Weights of a small GPT-style language model, trained from scratch on English Wikipedia.
Architecture: LayerNorm before each block, learned positions, biases, tied embeddings, capped logits.
Each number is 128 + 24 x the weight over the matrix's rms, rounded and kept within 0 to 255. Layers, rows and columns count from 0.

# layer 9 attention query, 192x224, rms 0.0759, rows 60-63,123-127,187-191, columns 0-111
[[122 125 129 146  95 128 142  89 135 109 205  84 110 134 152 111 118 143 152 112 121 142 119 140 109 157 108 116 155 100  90 128 129 177 171  87 128 135 123 128 110 124 115  94 137 134 117 128 139 126 159 104  85 121 116 132  97 159 185 106 105 103 139 168  97  94 119 151 103 133 163 100 166  93 176 104 146 111  60 109 146 137 135 101 156 132 127 123 170 153 147 166 157 122 165 174 128 126 155 106 136 143 137 147 119 116 122 146 103 125 133 126]
 [129 104  82 150 153 149 140  97 151  45 201 110 104 181 165 102  90 112 150 156 119 172 140 142 132 116 102 111  78 116  95 136 121 152 152 142 177  90  60 149 124 121 116  83 102  89 120 162 130 151 161 109  94 164  88 133  75 169 119 127  74 122 134 169  96  97  96 117 107 162 134 114 147  95 129 149 112 144  76  77 153 140 179 129 126 116 147 101 150 162 117 178 177 120 161 135 166 127 143  97 134 117 125 116 136 134 128 179 109 120  94 127]
 [138 136 179 130 109 124 133 108 144 129 133 137 125 134 107  82 137  95 120 104 124 125 101 172 126 152 119  95  93 131 130 135  62 158 121 107 124 151 126 112 124 124 102 115 130 127 173 106 116 103  93 143 142 120 110  91 126 127 144 124 130 121 142 116 151 115 136 147 128 112 147 134 141 116 107 112 145 111 145 109 168 145 111 131 160 115  85 162 106 151 142 163 113 108 108 121 109 108 133 136 135 134 139 170 128 155 119 130  78 173 112 152]
 [107  80 157 175 106 101 135 154  73 122  99 170 124 149  89 153 135 177 121 131  97 112 127 163 130 147 106 142 129 137 164 109 139  97 144 131 133 108  90 111 136 124 164 100 144 135 191 158 120 141 142 134  74 148 106 147 130 100 151 164 150 153 119 111 126 129 112 120 104 143 130 136 117 145 139 116 133 153 130  95  92 135 152  99 110 134 144 135 159 121 138 127 157 120 172  80 100  99 105 132 122 123 102 150 147 104 120 160 154 108 146 178]
 [127 170  69 107 116 127 150 115 147 168 127 109 143 118 123 119 122 136 149 129 172 113 153  75  67 114 149 104 131 154 104 135 149 136 107 158  97 124 145 139 134 119 108 190 148 144  88 114 141 124 170 101 133  77 143 118 102 123 129  98 137 114 107 152 141 116 167 155 125  95 117 180 114 152 129 136 113 107 127 164 120 157 132 133 157  76 144 110  94 126 169 166 129 155 135 146 114 100 107 131 124 101 156 118 106 123 135 131 126 141  98  88]
 [ 78 133 125 149  57 134 134  78 148 127 131 109 121  99 147 120 121 134 165 106 156 144 159 138 114 145 109 125 128 111 150 119 112 107 144  98 129 126  73 107 126 131 169  74 155 132 123 114 126 138 127 147 132 162 111  64 135 176 162 140 106 114 115 158 124 145 118 119 182 146 125 140 212  73 126 147 128 144  83 113 142  68 102 130 126 126 141 135 131 142 152 147 108 138 129 135 119 128 169 173 164  73 113 178 102 143 136 147 104 102 168 116]
 [122 144  76 135 103 128 135 114 147  76 125 113 127 123 153 132 137 131  99 125 121 155 163 116 139 126 101 121  80 104 159 149  89 107 118 144 148 142  93 125 184 119 111 106 138 116 120 116 140 117 117 129 141 181 206 144 127 151  71 146 103 131 133 137 123  99 119 116 129 153 145  79 112  80  96 133 131 138  92  92 135 134 106 139  88 117 143 121 142 113 139 148 207 130 145 109 140 122 141 124 150 126 126 153 142 138 126 114 123 137  90 123]
 [135 132 170 110 109 140 172  93 171 139 133 103 106 106 114 128 162 146 158 103 158 155  80 126 129 119 132 125 112 123  93  68 102 151 141 108 142 157 129 131 129 137  55 152 130 183 133 111 109  95 104 123 106  62 104 136  89 154 128 122 164 126 152 152 143 108 194 145 153  99 125 160  89 142 112 104 115 109 141 100 165 155 104 120 180 121 122 130  97 204 141 139  95 111 125 107 102 129 155 122 110 103 182 152  96 122  85 118  87 140 108 131]
 [107 121 145 151 107 116 144 121 119 132 126 147  91 157 118 122 123 145 127 154 119 140 136 158 134 149 110 149 143 135 129 143 119 143 146 118 120 130 104  81 122 153 144 124 125 119 167 151 145 156 104 122 109 153 120 113 144 135 126 162 124 113 141 122 120 148 102 142 130 160 144 115 153 137 119 120 153 129 136 138  77 122 144 114 114 141 135 139 146 105 136 117 121 101 136 104 129 137 106 130 133 119 113 134 146 122 132 147 120 130 161 145]
 [118 151  93 109 151 142 151 136 133 158 107 113 140 107 143  86  97 107 118 109 155  96 142  93 101 130 136 106 135 146 114 128 133 130 131 153 109 133 119  99 140 140 123 147 155 122  76 121 112 118 132 103 137  87 148 132  98  89 129  85  90  89 105 118 174 116 146 143 147 134  93 156 112 163 134 136 119 114 108 153 131 123 146 150 133 111 126  94 135 108 131 152 110 152 137 147 156 136 112 116 128  99 163 102 116 143 143 115 154 138 102 114]
 [110 147 118 147 109  83 169 100 135 120 132 105 134 120 131 100  96 139 131  74 158 107 138 123 142 130  90 145 138 143 137 140  71 112 121  92 126 148 125 129  93 102 121 107 113 123  91 139 148 133  93 143 122 160 153 109 152 160 109 133 126 112 139 165 125 135 121 168 155 148 132 166 144  52 118 136 124 124 103 114  95 125 131 126 149 116  95 111 115 129 129 154 136 120 147 120 106 151 143 141 161  73  86 161  95 167 143 160  96 121 142 124]
 [103 143  70 128 156 138 158 140 181  80 149 137 133 113 163 127 100 157 138 117 110 162 127 108 152 155  52 128  88 102 116 160  78 119 148 135 138 136  81 150 178 150 117 114 130 109 118 101 169 131 113 158  92 202 133 145  85 150  80 139 104 172  92 156 115 140 114 127 159 153 137 113 118  92 118 101 137 136  94 103 127 128 133 183 144  87 131 143 119 136 114 138 140 145 111  96 133 103 139 167 130  87 129 174 118 139 142 118  90 209 118 163]
 [129 145 103 117 108 135 177 107 153 120 106  70 149  94 138 175  92 143 109 163 123 107 111  97 102 132 104 107 110 139 112 150 101 137 157 129 138 154 128 147 129 114  98 111 143 153 110  99 131  78 122 127 139 114 110 135  91 140  92 108 194 149 156 170 121 142 174 143 161  94 154 127 129 147 110 118 118 121 125 132 128 114  93 178 157  98 113 132 122 159 128 142 129 120 111 124 123 120 207 141 143  97 139 148 119 176 116 151 119 108 123 116]
 [127 118 147 140 138 123 117 152  74 112 108 150 117 163 125 136 118 124 138 151 112 145 122 171 150 128 117 135 130 134 137 167 120 174 120 110 118 126 124 106 130  84 161 116  63 124 174 129 131 170 122 109 104 153 139  97 145 116 116 158 134 116 118 101 110 140 156 139 107 153 159 116 109 111 151 107 146 170 132 123  98 105 146 103 103 137 149 157 141 113 108 112 142 106 116  76 116 157 124 135 143 107 106 134 130 142 122 123 127 145 144 153]]
# layer 9 attention key, 64x224, rms 0.07, rows 59-63, columns 0-111
[[123 177  99 154 147 125 136 117  69 140 136 139 116 121 120 148  88 132 153 125 141 145 115 104  94 159  76 108 137 153 172 151 105 150 111 146 141 162 105 151 118 133 109 143 113 125  99 137 140 108 134 110 125 140 112 139 134 126  90 139 143 130 132 122 121  77 157 145 159 134 107 152 128 146 133 104  88 148 159 117 121 120 128 106  89 110 132 147 132 131 125  99 164 134 124 108 120 133 138 114 126 103 134 112 113  87 152 112 103 130 153 112]
 [125 116 116 134 107 147 145 101 135 133  86 115 131 123 105 109 105 126 128 108 111 124 102 154 117 141 143 184 111 102 115 126 135 131 157  96 147 144 154  87 147 120  95 114 122 152 137 108 136 169  81 116 120 172 123 118 164 171 158 104 119 123 151 136 115 135  95 185 129 112 159 188 128 117 148 140 187 150 153 125 131  75  97  86  86 156 128 122 155 127 123 129  97 122 110 116 138 145 170 142 140 111 128 169 135 142  98 152 118 111 141 123]
 [119  94 125 144 154 102 139 103 114  75 131 156 153 145 150 132  77  97 169 131 134 140 162  98 129 147 103 116  97 104 132 121 119 133 151  90 132 113  94 163 136 114 139 131 169 153 128 111 139 135  61 117 173 168  91 152 115 153 139 123 139 135 207 160  96 117 126 109 137  93 169 143 190 121 168 155 131 135 123 121  85 124 127  99  91 139 147 118 116 113 122 111 141 134 121 115 131 161 155 116 165  60 122 148 179 170 122 121  81 118 170 156]
 [147 133 115 153 110 108 148 114 133 134  88 137 155  97  93 159 137 124 171 160 128 183 118 141  80 161 129 179 102 152 122 128 150 157 132 115 155 146 131 170 137 108  77 149 104 115 123 120 136  93 134 118 103 115  85  94 120 127 147 115 155 137 155 138 134 111 127 185 148 119 101 168 122 187 123 109  77 127 130 111 135 126  95  90 136  79  81 147  95 173 136 113 149  76 160  88 103 139 156 120 119 112 152 126 109 105 126  90  94 190 147 151]
 [ 76  85 114 113 136 181 103 129  95 137 135 146 123 134 120 139 163 126 123  90 123 136  78 120 138 143 151 134 127  95  97 128 130 106 153 122  95 105 136  83 149 128 132 130 118 127 113 140 139 126 132 158 119 107 160 130 143 143 156 128 156 166  89 141 122 149 117 133 131 131 128 121 139 137 144 136 131 139 122 166 120 112 121 124 119 152 121 104 127 132 110 147 122 157 124 135 151 116 118 114 133 130 130 160 137 107 116 151 140 146  94  93]]
# layer 9 attention value, 64x224, rms 0.0622, rows 0-10, columns 0-111
[[102 120 126 152 109 138 119 137 124  83 148 135 127 147 156 105 126 104 114  90 117 102 141 129 124 103 118 118 157 106 179  91 123 156  84 112 154 140 124 144 116 135  82 149 122 113 119 134 123 104  93 123  95 140 123 121 121 159 110 155  90  90 126 142 142 126 135 133 103 114 124 104 119 140 115 126 135 157 108 113 178 172 112 142 130 113 153 114 159 120 102  86 134 140 126 164 116 136 117 104 128 130 144 129 119 148 170 132 147 158 134 136]
 [157 116 119 120 152 140 152 153 134  84 133 135 117 131 119 121 158 187 130 108 144 124 154 126 155 129 181 147 158 117 139 150  97 184 102 137 155  79  90  77  89 154 131 104 138 143 169 172 121 123 112 159 139  85 137 132 146 121 125 149 109 124 166 139 141  77 157 116 119 170 174 111 145 107 140 119 113 127 161 139 101 108 164 152 122 122 123 141 124 117 164 146 126 132 141 136 148 110  84 134 118 157 155 130 119  66 114 109 129 115  95 116]
 [152 131 135 123 168 115  45 109 144 148 134 174 147 119 144 147 105 159 121 135 112 126  92 125 125  87 100 112 124 141 128 112 184 118  97 113 149 136 123 112 170 139 139 116 128 104 134 110  98 151 166 176 145 151 137 149  99 125 115 169 128 115 130 160 162 106  93 142 102 140  71 182 129 143 172  91 122 151 120 144 102 134 128 149 170 178 163 112  89  99 132 164 100 114 145 108 139 150 120 119 128 139  91 137 117 126 128 134  93 141 125 107]
 [149 133 122 114 184 126  89 146 124  99 118 169  97 115 107  60 118 115  98 134 147 142  99 127 149 135 112 145 109 119 108 114 133  89 128 155 116 176 178  83 145 126 129 123 136 107 129  94 161 139 171 122 106 149 102 133 122 115 145 130 124 108 110  72 156 147 109 145 170 109 108 108  92 109 136 137 152 150 120 154 147 112 116 106 116 150 126 101 158 103 123 132 132 117 101 116  97 129  97  89 168 110 104 129 153 129 133 133 140 172 131 143]
 [114 138 136 108 135 100 104  97 115  98 105 119  94 101  88 107 137 146 148 169 152  79 167 114 172 112 140 113 100 151  75 143 154 127 150 130  95 105 103 109 128 119 129 126 100 122  99 140 115 146 128 135 166 132 139 104 101 111 133 129 111 101 110 132 139 103 153 145 109 143 155 101 165 119 144 136 134 115 111 129 111 107  90  99 132  99 114  99  96  88 136 125 114 119 158 157 126 134  84 148 156 148 134 120 129 122 132 123 123 123 124 125]
 [151 123 116 133 135 104 130  78 104 163 148 135 158 150 122 107 130  98 136 117 105 134 154 126 125 141 144 152 120 124 100 133 132 132 140 138 179 102 137 134 150 135 162 125 124 129 145 175 110 137 149  96 132 122 119 127 171 111 112 157 111 134 154 127 100 113 116 132 144 169 144 139 123 135  74 169 129 154  87 128 102 106 150  93 133 166 123 116 105 108 114  88 123 132  69  66 116 107 133 138 138 128 108  75 150 124 123 111 122 164 137 119]
 [167 141 146 128 134 146  83 107 104 102 138 128 146 114 111 110 127 118 111 116 142 106 151 130 172 103 133 134 129 181 105 130 131 141 125 129 180  93 107 138 112 144 150 154 138 123 137 141  88 111 115 121 156 109 128  89 118 162 122 118  97 173 117 148  79 124 106 161 127 113 124  75 103 143 140  87 119 129 171 125 102 140 117  88 108 101 141 138 120 102 128  74 161 145 117 192  90 176 132 137 142 134 170 151 101 144 115 113 116 101 109 119]
 [139 137 126 151 110  89  93 141 140 110  81 118 114 146 152  94 108 131 112 132  94 130 122 118  82  87 130  95 137 136 103 145 131 133 129 124 136 138 116 155 177 116  91 169 126 144 102 153  94  92 147 152 141 153 146 144 137 160 115  81 115 156 134 184  85 147 133 160 148 141  80 156 145 122 141 164 120 153  95 166 109 161  48 117 117 173  82 123 186 138 127 117 119 114 146 103 112 162 112 140 118 151 142 115 140 123 107 155  85 145 140 145]
 [111 119 130 143 126 145 185 158 139 126 136 140 138 108 105 145 121 140 148 143 128  98 156 119 122 128 163 104 159 136 137 107 118  96 144 143  91 136 140 148 122 109 133 166 138 108 122  96 137 163 146 123 124 135 104 134 125 142 118 146 139 161 106 143 140 159  95 132 173 127  97  93  89 126  88 155  86 102 132 179  72 106 119 150  86  80 152 147 165 127 155 155 116  97 119  64 120 151 137 108 165 159 119 110  92 126 141  93 139 139  63 132]
 [100 120 124  90 140 155 134 130 142 163  90 113 133 126 171 157 125 114 160 121  88 153 126 125 143 140 102 147 107 130 137  95 106  93 111 112 153 126 126  90  96  99 151 116 128 117 151 146 164 100 114  97 140 128 126 126 136 106 137 141 131 170 161 139 162 107 102 150 179 172 131 126 135 147 120 142 115 123 114  71 186 147 166 137 149 122 147 100 126 144 113  58 108 106 126 158  97 106 158 134 143 120 146 123 161 119 171 132 119 124 181  86]
 [127 148 123 115 169 109 135 123 136 150 117 127 108 129 128 159 124 107 156  83 176 126 158 140 125 150 153 132 160 100 153 152 123 148  96 120 131 104 124 161  83 104 138 124 115 125 181 136 141 148 123 122 116 114 133 155 164 153 116 105 134 105 120 150 161 107  92 143 123 143 140 118 121 136 113 132 122 122 107 147 106 129 100 105 125 115  98 128 168 144  83 124 118 138 156  95  98 159 113 193 153 133 159 122  64 123 108 148 120 134 111 107]]
# layer 9 attention output (transposed), 192x224, rms 0.0655, rows 0-10,64-74,128-137, columns 0-111
[[123 141  78 157 150  91 138 138 127 150 151 109  91 100 110 118 145 144 157 144 112 135 127 172 128 160  92 120  81 103 118 106 125 101 149 138  56  84  83 109 121 126 194 159 147 172 127 111 127 120 180 166 122 142 114 158 127 114 118 134 185 152 130 112 156 134 137  81 155 147 133 171 100 140 152 114 139 130 160 137 120 125 140 149 111 157 131 100 124 166 132 158 110 122 111 129 136  99 107 173  88 117  90 164 117 109 119 135 121 149 105  87]
 [111 155  87 116 105 137 107 164 123 137 101 116 122 134 111 157 105 125 114 136 135 133 129 171 103 120 123 137 137 119 110 137  82 104 123 117 150 148 147 140 115 142 135 118 100 161 118 122 141 136  93 118 100 116  95 114 146 101 158 123 122 138 155 150 114 155 119 107 109 143 137 113 147 127 103 119 134 113 107 103 169 143 134 106 124  78  77 140 126 138 150 147 165 114 153 113 160 148 147 139 142 128 106 137 129 135 204 139 139 142 119 133]
 [116 161 123  98 108 192 109 151 119 164 175 116 162 136 123 130 158 130 152 104 143 105 148 140 117 115 168 200 198 148 115 166 105 161 126 142  91 160 104  95  54 138 111  60  96 139 123 151  77 133  94 128 123  73 106 111 128  72 155  71 124 125 118  80  97 149 143 156 148  94 166  70 133  85  96 157 126 143 153 128 175 110  97  89  76 105 114 151 131 146 140 123 162 109 125 134 111 169  91 134 112 125 159 130 157 136 139 102 160 132 119 159]
 [ 93  80 125  91 130 143 176 103 124 165 116 105 116 107 126  85 146 123 116 155  97 103 156 150 169 183 105 116 166  98 129 141 184 135 157 104  47  60  87 141 147 109 138 120 176 108 105 138 107  96 144 111 150 115 119 132 138 175 162  95 131 163 117 128 139  87 129 116 103 146 150 133 143 198 111  87 132 131 129 129  89 137  96 131 148 116 166 136 133 149 119 147 107 154 151 140 137 117 152 155 143 158 132 127  99 149 105 103 111 103  82 150]
 [144 104 141 108 106 126 122 127 139 148  98 163 169 149 139 154 123 133 134 110 128 150  93 135 131  82 139 114 156  58 129 129  81 114 123  99 148 154 165 137 152 178 116 127 150 128 133 130 116 144 133  90 119 105 141 133 117 138 128 104 133 122 175  88 128 126 125 143 123 135 101 124 100 121 141 151 129 152 136 134 117 145 131 115 135 139 102 122 150 129 153 133 100 121 122 154 115 130 164  81 137 111 130 107 147 128 174 121 134  92 131 148]
 [ 56 171 124  89 145 139 123 180 131 134  68  86  59 149 103 128 115 116 127 110 147 111 103 104 122 131  97 131 156 129 112 174 124 118 119 135 143 150 108  99 104 122  92 122 155 103 113 136 118 128 142 155 130 134  88 128  86 184 144 112 108 188  65 149 176 123 145  94 130 134  92 142 172 142 105 103 116  74 140 145 114 141  97 146 141  93 174 159 130 130 142 142  83 129 153 126 137 145 103 168 119 100 150 131 125 115 123 161 140 156 120 129]
 [149 160 136 115 125 115  86 123 140 133 175 134 133 136 130 172 159 115 164 159 123 139 137  30 174 130 130 126 134  61 139  93 121 112 100 139  69  89 151 131 138 120 102 151 135 129 144 115 146 159 159 139 140 101 144 177 124 137 109 106 139  99 147 125 115 117 117  99 105 129 122 126 115 135 154 158  94 119 138 148 119 143 138 130 137 146 130 115 154 148 137 130  92 140 110 140 164  99 151  83 132 141 119 118 166  83 142  96 139 125 126 151]
 [ 78 124 113 120 122 197 192  78 150 146 171 132 143 153  88 177 185 134 142 129 145 130 146  91 179 129 117 169 129 131 128  85 167 107 123 104  84 138 126 118 134 105 100  90 144 106 121 122 120 119 109 126 187 135 107 146 100 140 133 164 178 114 124 106 132 127  96 137 139 129 174  96 140 114 143 101 120 138 133 141 165 127 150 103 123 125 139 130 109 138 110 109 105 153 124 103 154  74 153 122 159 106 130 104  97 112  83 149 117 130 111 154]
 [169  95 100 140 108 121 179 122 134  99 106 187 113 119 135 127 131 130 121 129 144 137 153  81 146 113 121 102 110 126 155 124  97 109 155 159 161  84 136 166 114 166 127 152 114 135 119 144 187 138 140 128 184 140 167 114 161 133  97 104  90 107 137 109 127 114 153 141 170 174 138 189 110 132 136 160 145 121 105  82 133 152  88 138 142 162 149  85 102 156 158  97 125 131 134 133 152 131 101 122  69 122 160 139 164 167 101 138  92  92 138 113]
 [123  56  85 140 127  84  83 121 110 105 157 122 115 131 131 126  99 134 111 123 158  69 127 140 119 168 109  99  95 103 118 123 183 172 146 150 143 150 160 127 149 106 126 177 158  95 161 140 126 122 122 137  89 159 113 120 153 134 115 146 171 128  82 163 151 146 160  61 118  98 142 140 135 119  63  98 184 185 118  96 127 130  97 133 151 136 151 123  99 116  88 151 151 163 135 108 131 119 115 164 112 130 136 131 100 158  86 163 103 149 119 138]
 [134 125 113 136  77 157 111 107 128 114 124 132 135 157 112 132 172 153 148 138 106 159 157  41  98 133 116  98 115 134 145  73 153 102 151 134 154 105 141 124 129 165 122 131 117 135 115 154 130 125 107  99 151 143  88 109 137 125 100 146 138 139 126 156 126 146 173 112  95 112 133 131 145 117 143 120 111 118 151 143 131 154 139 120 126 128  99 152 111 122 137 121 148 112 136 125 182  82 128 119 112 119 107 131 135 120  97 158 154 114 146 143]
 [124 196 147 108 141 151 104 133  92 134 108 132 141 152 111 101 188 164 122  91  84 141 117 101 142 130 132 104 118 113 119 130 105 106 127 120 100 103 119 120 132 166 139 128  77 136 118 129 122 143 160 164 116 121 156 156 152 134 116 122 134 167 110  79 113  99  72 141 143 133 124  44 152 104 111 117 131 120 142 111 133 113 102 107 122 148 149 134 119 164 123 170 137 127 147 112 144 142 111 121 131 158 151 151 192  89 108 114 148 149 105 153]
 [ 88  93 150 112 116 127 149 113 137 131 134 128 107 122 141 146 101  91 113 160 155 126 133 121 134 141 108 116 129 102 138 109 159 118 137 111 157 109 147 149 142 117 102 154 173  95 100 142 140 135 158 150 109 144 119 126 122 169 142  81 105 125 130 124 118 156 120 125 126 100 110 135 125 120 122 104 136 141 143 111 138 101 112  93 154 140 150 108 129 111 100 124  92 116 125 100 127 149 107 136 123  69 141 119 147 149 118 134 108 139 157 143]
 [143 217 105 141 101  93 171 112  90  93 133 100 142 127  84 126 110 114  92 125 121 138 124 158 141 140 117  87  77 170 146 117 100 114 103 111 136  96 152 134 136 126 100 150 125 121 142 161 137  87 104 111 111 116 142 155 129 148 116 155 120  98 159 100  84 123 114 117 121 101 168  81  78 118 104 108 123 135 102  86 118 131 102 122 139 150 111 132 181 155 105 102 158 144 138 126 126 114 171  91 131 178 148 135 140 145 142 114  95 114 127 135]
 [ 80 126 108 120 133 112 154 115  96 146 115 126 172 160 100 118  98 110 148 170 107 120 127 179 109 140 140 124  97 116 150 132 119 117 144 131 136 106 123 133 128  87 155 154 103 138 136 145 136 104 109  98 156 140 104 114  72 147 164 150 131 124 170 166 151 106 151 117  96 141 129 164 105 159 121 118 132 148 125 117 124 110 162 139 113 130 122 149 156 130 118  95 128 132 140 117 169 126 103 124 148 159 112 153 119 136 142 124 131 111 140  80]
 [168  61  80 128 108 118 150 110 155 117 147 115 127 116 123 137  86  89  85 162 161 144 151 165 111 141 116 124 119 148 125 131 121 164 152 141 142 118 108  93 136  94 119 127 193 132 129 133 103  79 136 126 117 110  90 113 135 129 161 129 138 142 145 155 155 126 110  99 119 127 131 189 108 119  98 137 131 123 126 174 138 124 165 151 124 172 142 121 161 124 126 140  99 123 114 132 131 126 138 154 121 114  87 148  75 143 141 141 111 146 160 115]
 [107 189 161 134 170 145 132 130 124 115 124 119  87 167 139 114 127 118 167 167  98 128  98 113 126 112 155  92 108 181 162  96 129 102 127 117  73 142 131 134  96 182 126 165  93 137 132 124 132  90 131 152 129 143 137 133  92 118 132 160 171  95 150 122 132 136 144 104 146  93 103 121  66 159 129  90 107 152 133  70 128 120  91 152 134 131 131 127 134 163  83 132 171 113 146 142 138 141 133 107 125 168 151 188 141 118 134 109 135 108 154 120]
 [114 129 142 141  91 177 139 116 141 143 127 144 101 154 125 116 132  96 146 141 101 138 132 133  85 143 136 134 144  89 182 146 114 140 124  89  84 145 136 117 103 112 112 107 132 138 128 108 146 113 115  99 134 131 128 131 130 118 132 113 163  97 134 145 140 124 115  95 130 145 128 154 126  71  79  90 143 149 100 105 131 119 148 128 123 169 130  90 171 149 108 164  90 125 116 124 116  95  99 114 112 144 170 106 153 109 132 175 121 147 177 101]
 [132 165 113 129 125 132 120 109 162 117 169 123 152 129  84 129 128 184 119  78 162  91 128  77 126 160 121 110 148  85 173 144  92 140 156 106 131 108 119 116 153 157 139 135 169 107 117 142 139 142  97 108  94 113 104 119 109  94 112 157 137 140 133  56 133 102 110 157  92 124 141 110 174 134 126 160 144 105 136  64 170 114 159 136 170 134 134  96 136 124 164 123 113 148 151 131 162 162  98 144 136  73 133 131 146 134 111 110  79 160 152 177]
 [143  97 123 142 140 117 133 130 136  90 154  93 137 140 153 113  72  88 139 161 131 109 134 175 114 128 110 127 130 154 112 164 143 140 120 138  93 123 122  70 144 113 119  59  95 141  79 154  96 105  73 117 141 127  84  98 116  89 107 110 135 124 116 137 146 107 163 131 136 166 155 177 183 147 142 141 155 129 142 116  95 131 159  96 138 123 103 147 125 152 143 125  97 105 139 158 136 115  98 156 124  77 149 159 115 118 146 148 109 118 169  99]
 [110 155 161 160 121 140 105 147 107 126  97 163 142 173 147 149 160 160  90 123  85 131 115  72 123 124 188 129 148  65 107 128 111 148 145 130  94 169 140 135 125 154 141 117 100 117 116 100  69 122 104 122 140 141 125 136 162 115  90 116 147 127 104 131 101 133 132 125 126 138 124  98 158 120 166 129 138 121 115 138  93 141 122 139 105 111 131 108 147 113 135 168 120 132 130 103 132 158 134 107  88 123 128 154 143  87 116 131 121 109 121 135]
 [143  84 172 121 138 134 124 125 145 125 177 111  96 162 158 128 133 118 138 146 137  96 120  97 116 102 164 124 139 172 129 117 123 144 152 106 150 128 131 118 134 173 123 140 127  98 103 138  81  97  86 135 152 118 110 147  82 138 113 137 115 153 103 150 110 152 149 131 128 119  98 133 119 122  99 147 118 146 155  89 177 119 157 107 148 125 117 102 129 155 148 120 113 107 138 163 127 124 101 136 141  65 136 136 138 147  64 117 108 135 154 161]
 [132 141 177 142 124 139 116 114 116 151 109 168 117 136 132 122 121  81 146 119 113 119 129 106 114 137 135 129 143  82 125 144 141 114 149  98 140 113 105 116 137 167 137 146 138 132 125 137 114 118 166 163 125 106  96 114 148  96 127  90 147 152 123 108 109 100 144 107 130 133 140 118 152 103 132  96 159 107 140 133 107 142 113 123 111 136 156 134 133 141 130 103 132 115 154 104 116 149 126 118 133 109 136 164 124 131 115 140 129 131 137 117]
 [ 82 152 132 107 155 136 121 114 151 124 140 149 115 120 115 105 151 141 108 174 109 109 156 113 125 142 132 147 118 107 122 160  91 128 133 143 196 119 158 166 134 107 144 145 149 140 171  97 135 101 142 134 156 187 132 151 136 166 116 106 163 151 174 127 118 169 103  97 130 157 109 147 118 183 140 114 114 134 143 120 172 113 138 116  79  88  80 104 126 129 112 128 130  99 128 111 105 109 142 143 109 152 115 106 143 114 139 134 127 144 183  93]
 [108 113 109 126 129 125 124 124 139  96  98 130 119 141 128 160 158 170 105 163 125 140 122 162 148 166 147 140 129 118 100 144  93  93 119 116 145  98 117 136 126 133 126 132 137 102 161 133 142  91 134 115 123 147 143 104 141 140 133 131 131 122 131 149 146 144 122 107 112 118 157 123 133 112 143 133 126 141 146 133 116 122 122 127 120 110 143 141 182 142  76 102 148 131 122 141 103  97  97  83 133 139 126 120 147 121  98 141 121 122 170 147]
 [139 117 105 107 109 127 112  93 118 135 106  70 141 116 127 126 116 104 133 135 140 135 117 141 120 149 137 134 102 117 115 125 146 118 148 103 126  96 106 151 136 119 125 106 110 133 112 151 130 146 124 110 133 104 131 147 122 124 131 126  87 160 126 121 129 135 110  94 116 138 124 146 139 137 143 115 134 113 112 108 102 109 151 175 151 152 145 182 150 150 102 132 181 147 134 150 120 141 122 140 151 110 154 115 140 116  98 114 144 143 127 170]
 [107 122 115 112 156 139 104 130 167 108 148 122 149 107  97 141 119 153  65 112 173 130 142 173 119 142 128 114 123 146 129 112 112 123 149 140 158 115 136 141 131 116 162 115 103 104 101 100 133 102 103 151 175 167 136 145 108 160 115 165 127 154 145 149 150 152  63 135 120 121  95 129  91 126  90 165  99 136 132 128 193  90 155 153 127  97 130 125 135 127 117 143 113 139 140 106 113 125  93 137 101 134 142 136 120 138 105  92 140 156 127 137]
 [134 119 114  84 135 136 134 107 134 133 107 124  99 187 134 108 128 111 156 137 152 143 105 160 158 146 146  91 108 141 141 156 104 116 136 139 126 141 111 138 122 143  73 186 130  54  99 135 137  99 116  95 132 103 184 152  96 160 160 137 127 124 113 118 162  98 133  93 159 101 124 128 124 131 156  90 114 141 148 121 137 101 140 114  98 125 161 101 106 105 121 102 132 120 120  94 155 156 128  89 149 110  86 121 142 154 100 135 137 115 175 120]
 [100 156 146 136 110 179 144 129 105 109 119 149 135 170 119 145 100 120  97 146 133 161 131 213 174 139 152 124 125  93 119 114 109 142 139 124 102 109 131 124  97 128 128 112 166 117 140 144 144 122 149 154 134 114 131 135 151 140 154 136 126 138 176 174 131 109 114  99 122 140 108 107  95  96 147 139 126 146 151 123 128 146 146 108 138 142 137 123 108 137 163 102  95 157 155  94 131 110 111  59 142 127 148 125 120  70 117 145 104 168 133 102]
 [164 134 125 150 111 163 100 168 133 119 142 143 105 137 153 128 186 158  78 107 132  87 122  87 131 145 164  82 132 142 117 101 122 118 136 132 135 170 122  86  95 122 139 150 129 115 131 114 119 120 133 129  86 131 111 133 165 114 132 112 157  74 113 127 165  79 132 134 137 127 157 107 115 118 110 112 132  96 125 124 170 139 126 114 104 130 152 118 111 152 132 129 109 150 104 118 138  88 124 109 130 145 157 153 112 119 147 129 127 109 137 156]
 [180 109 114 132 102 115 102 147 138 116 131 102 153 137 156 106 124 113 104  99 175 173 127 219 147  95  89 103 124 146 130 113 147 148  91 132 111 119  96 105 169 118 141 122  89 145  65 118 113 151  66 168  77 128 125 115 118  96 126 125 113  88 119 113 140  85 116 148 103 142 137 110 168 107 142 123 136  93 121  83 155 141 125 119 154 165 124 140 120 143 179 139 147 100 140 164 159  73 147 120 146 106 169 152 131 155 146 161  83  83 134 201]
 [112 107 158 107 147 151 139 151 124 157  93 145 105 161 141 157 133 123 159 138 109 118 119 100 140 147 108 121 147 104 111 110 160 165 132 148 123 175 133 178 141 140 114 131 131  92 135 135 109 130 133 124 118 117 125 142 138 147 144 139 158 120  75 101 113 158 143 123 120 111  95 147 111 125 149 107 118 140  98 123 128 140 118 114 141 111 154 163 135 112 111 126 108 142 127  68 151 140  74 114 104 135 123 129 140 131 119 117 115 173  83 108]]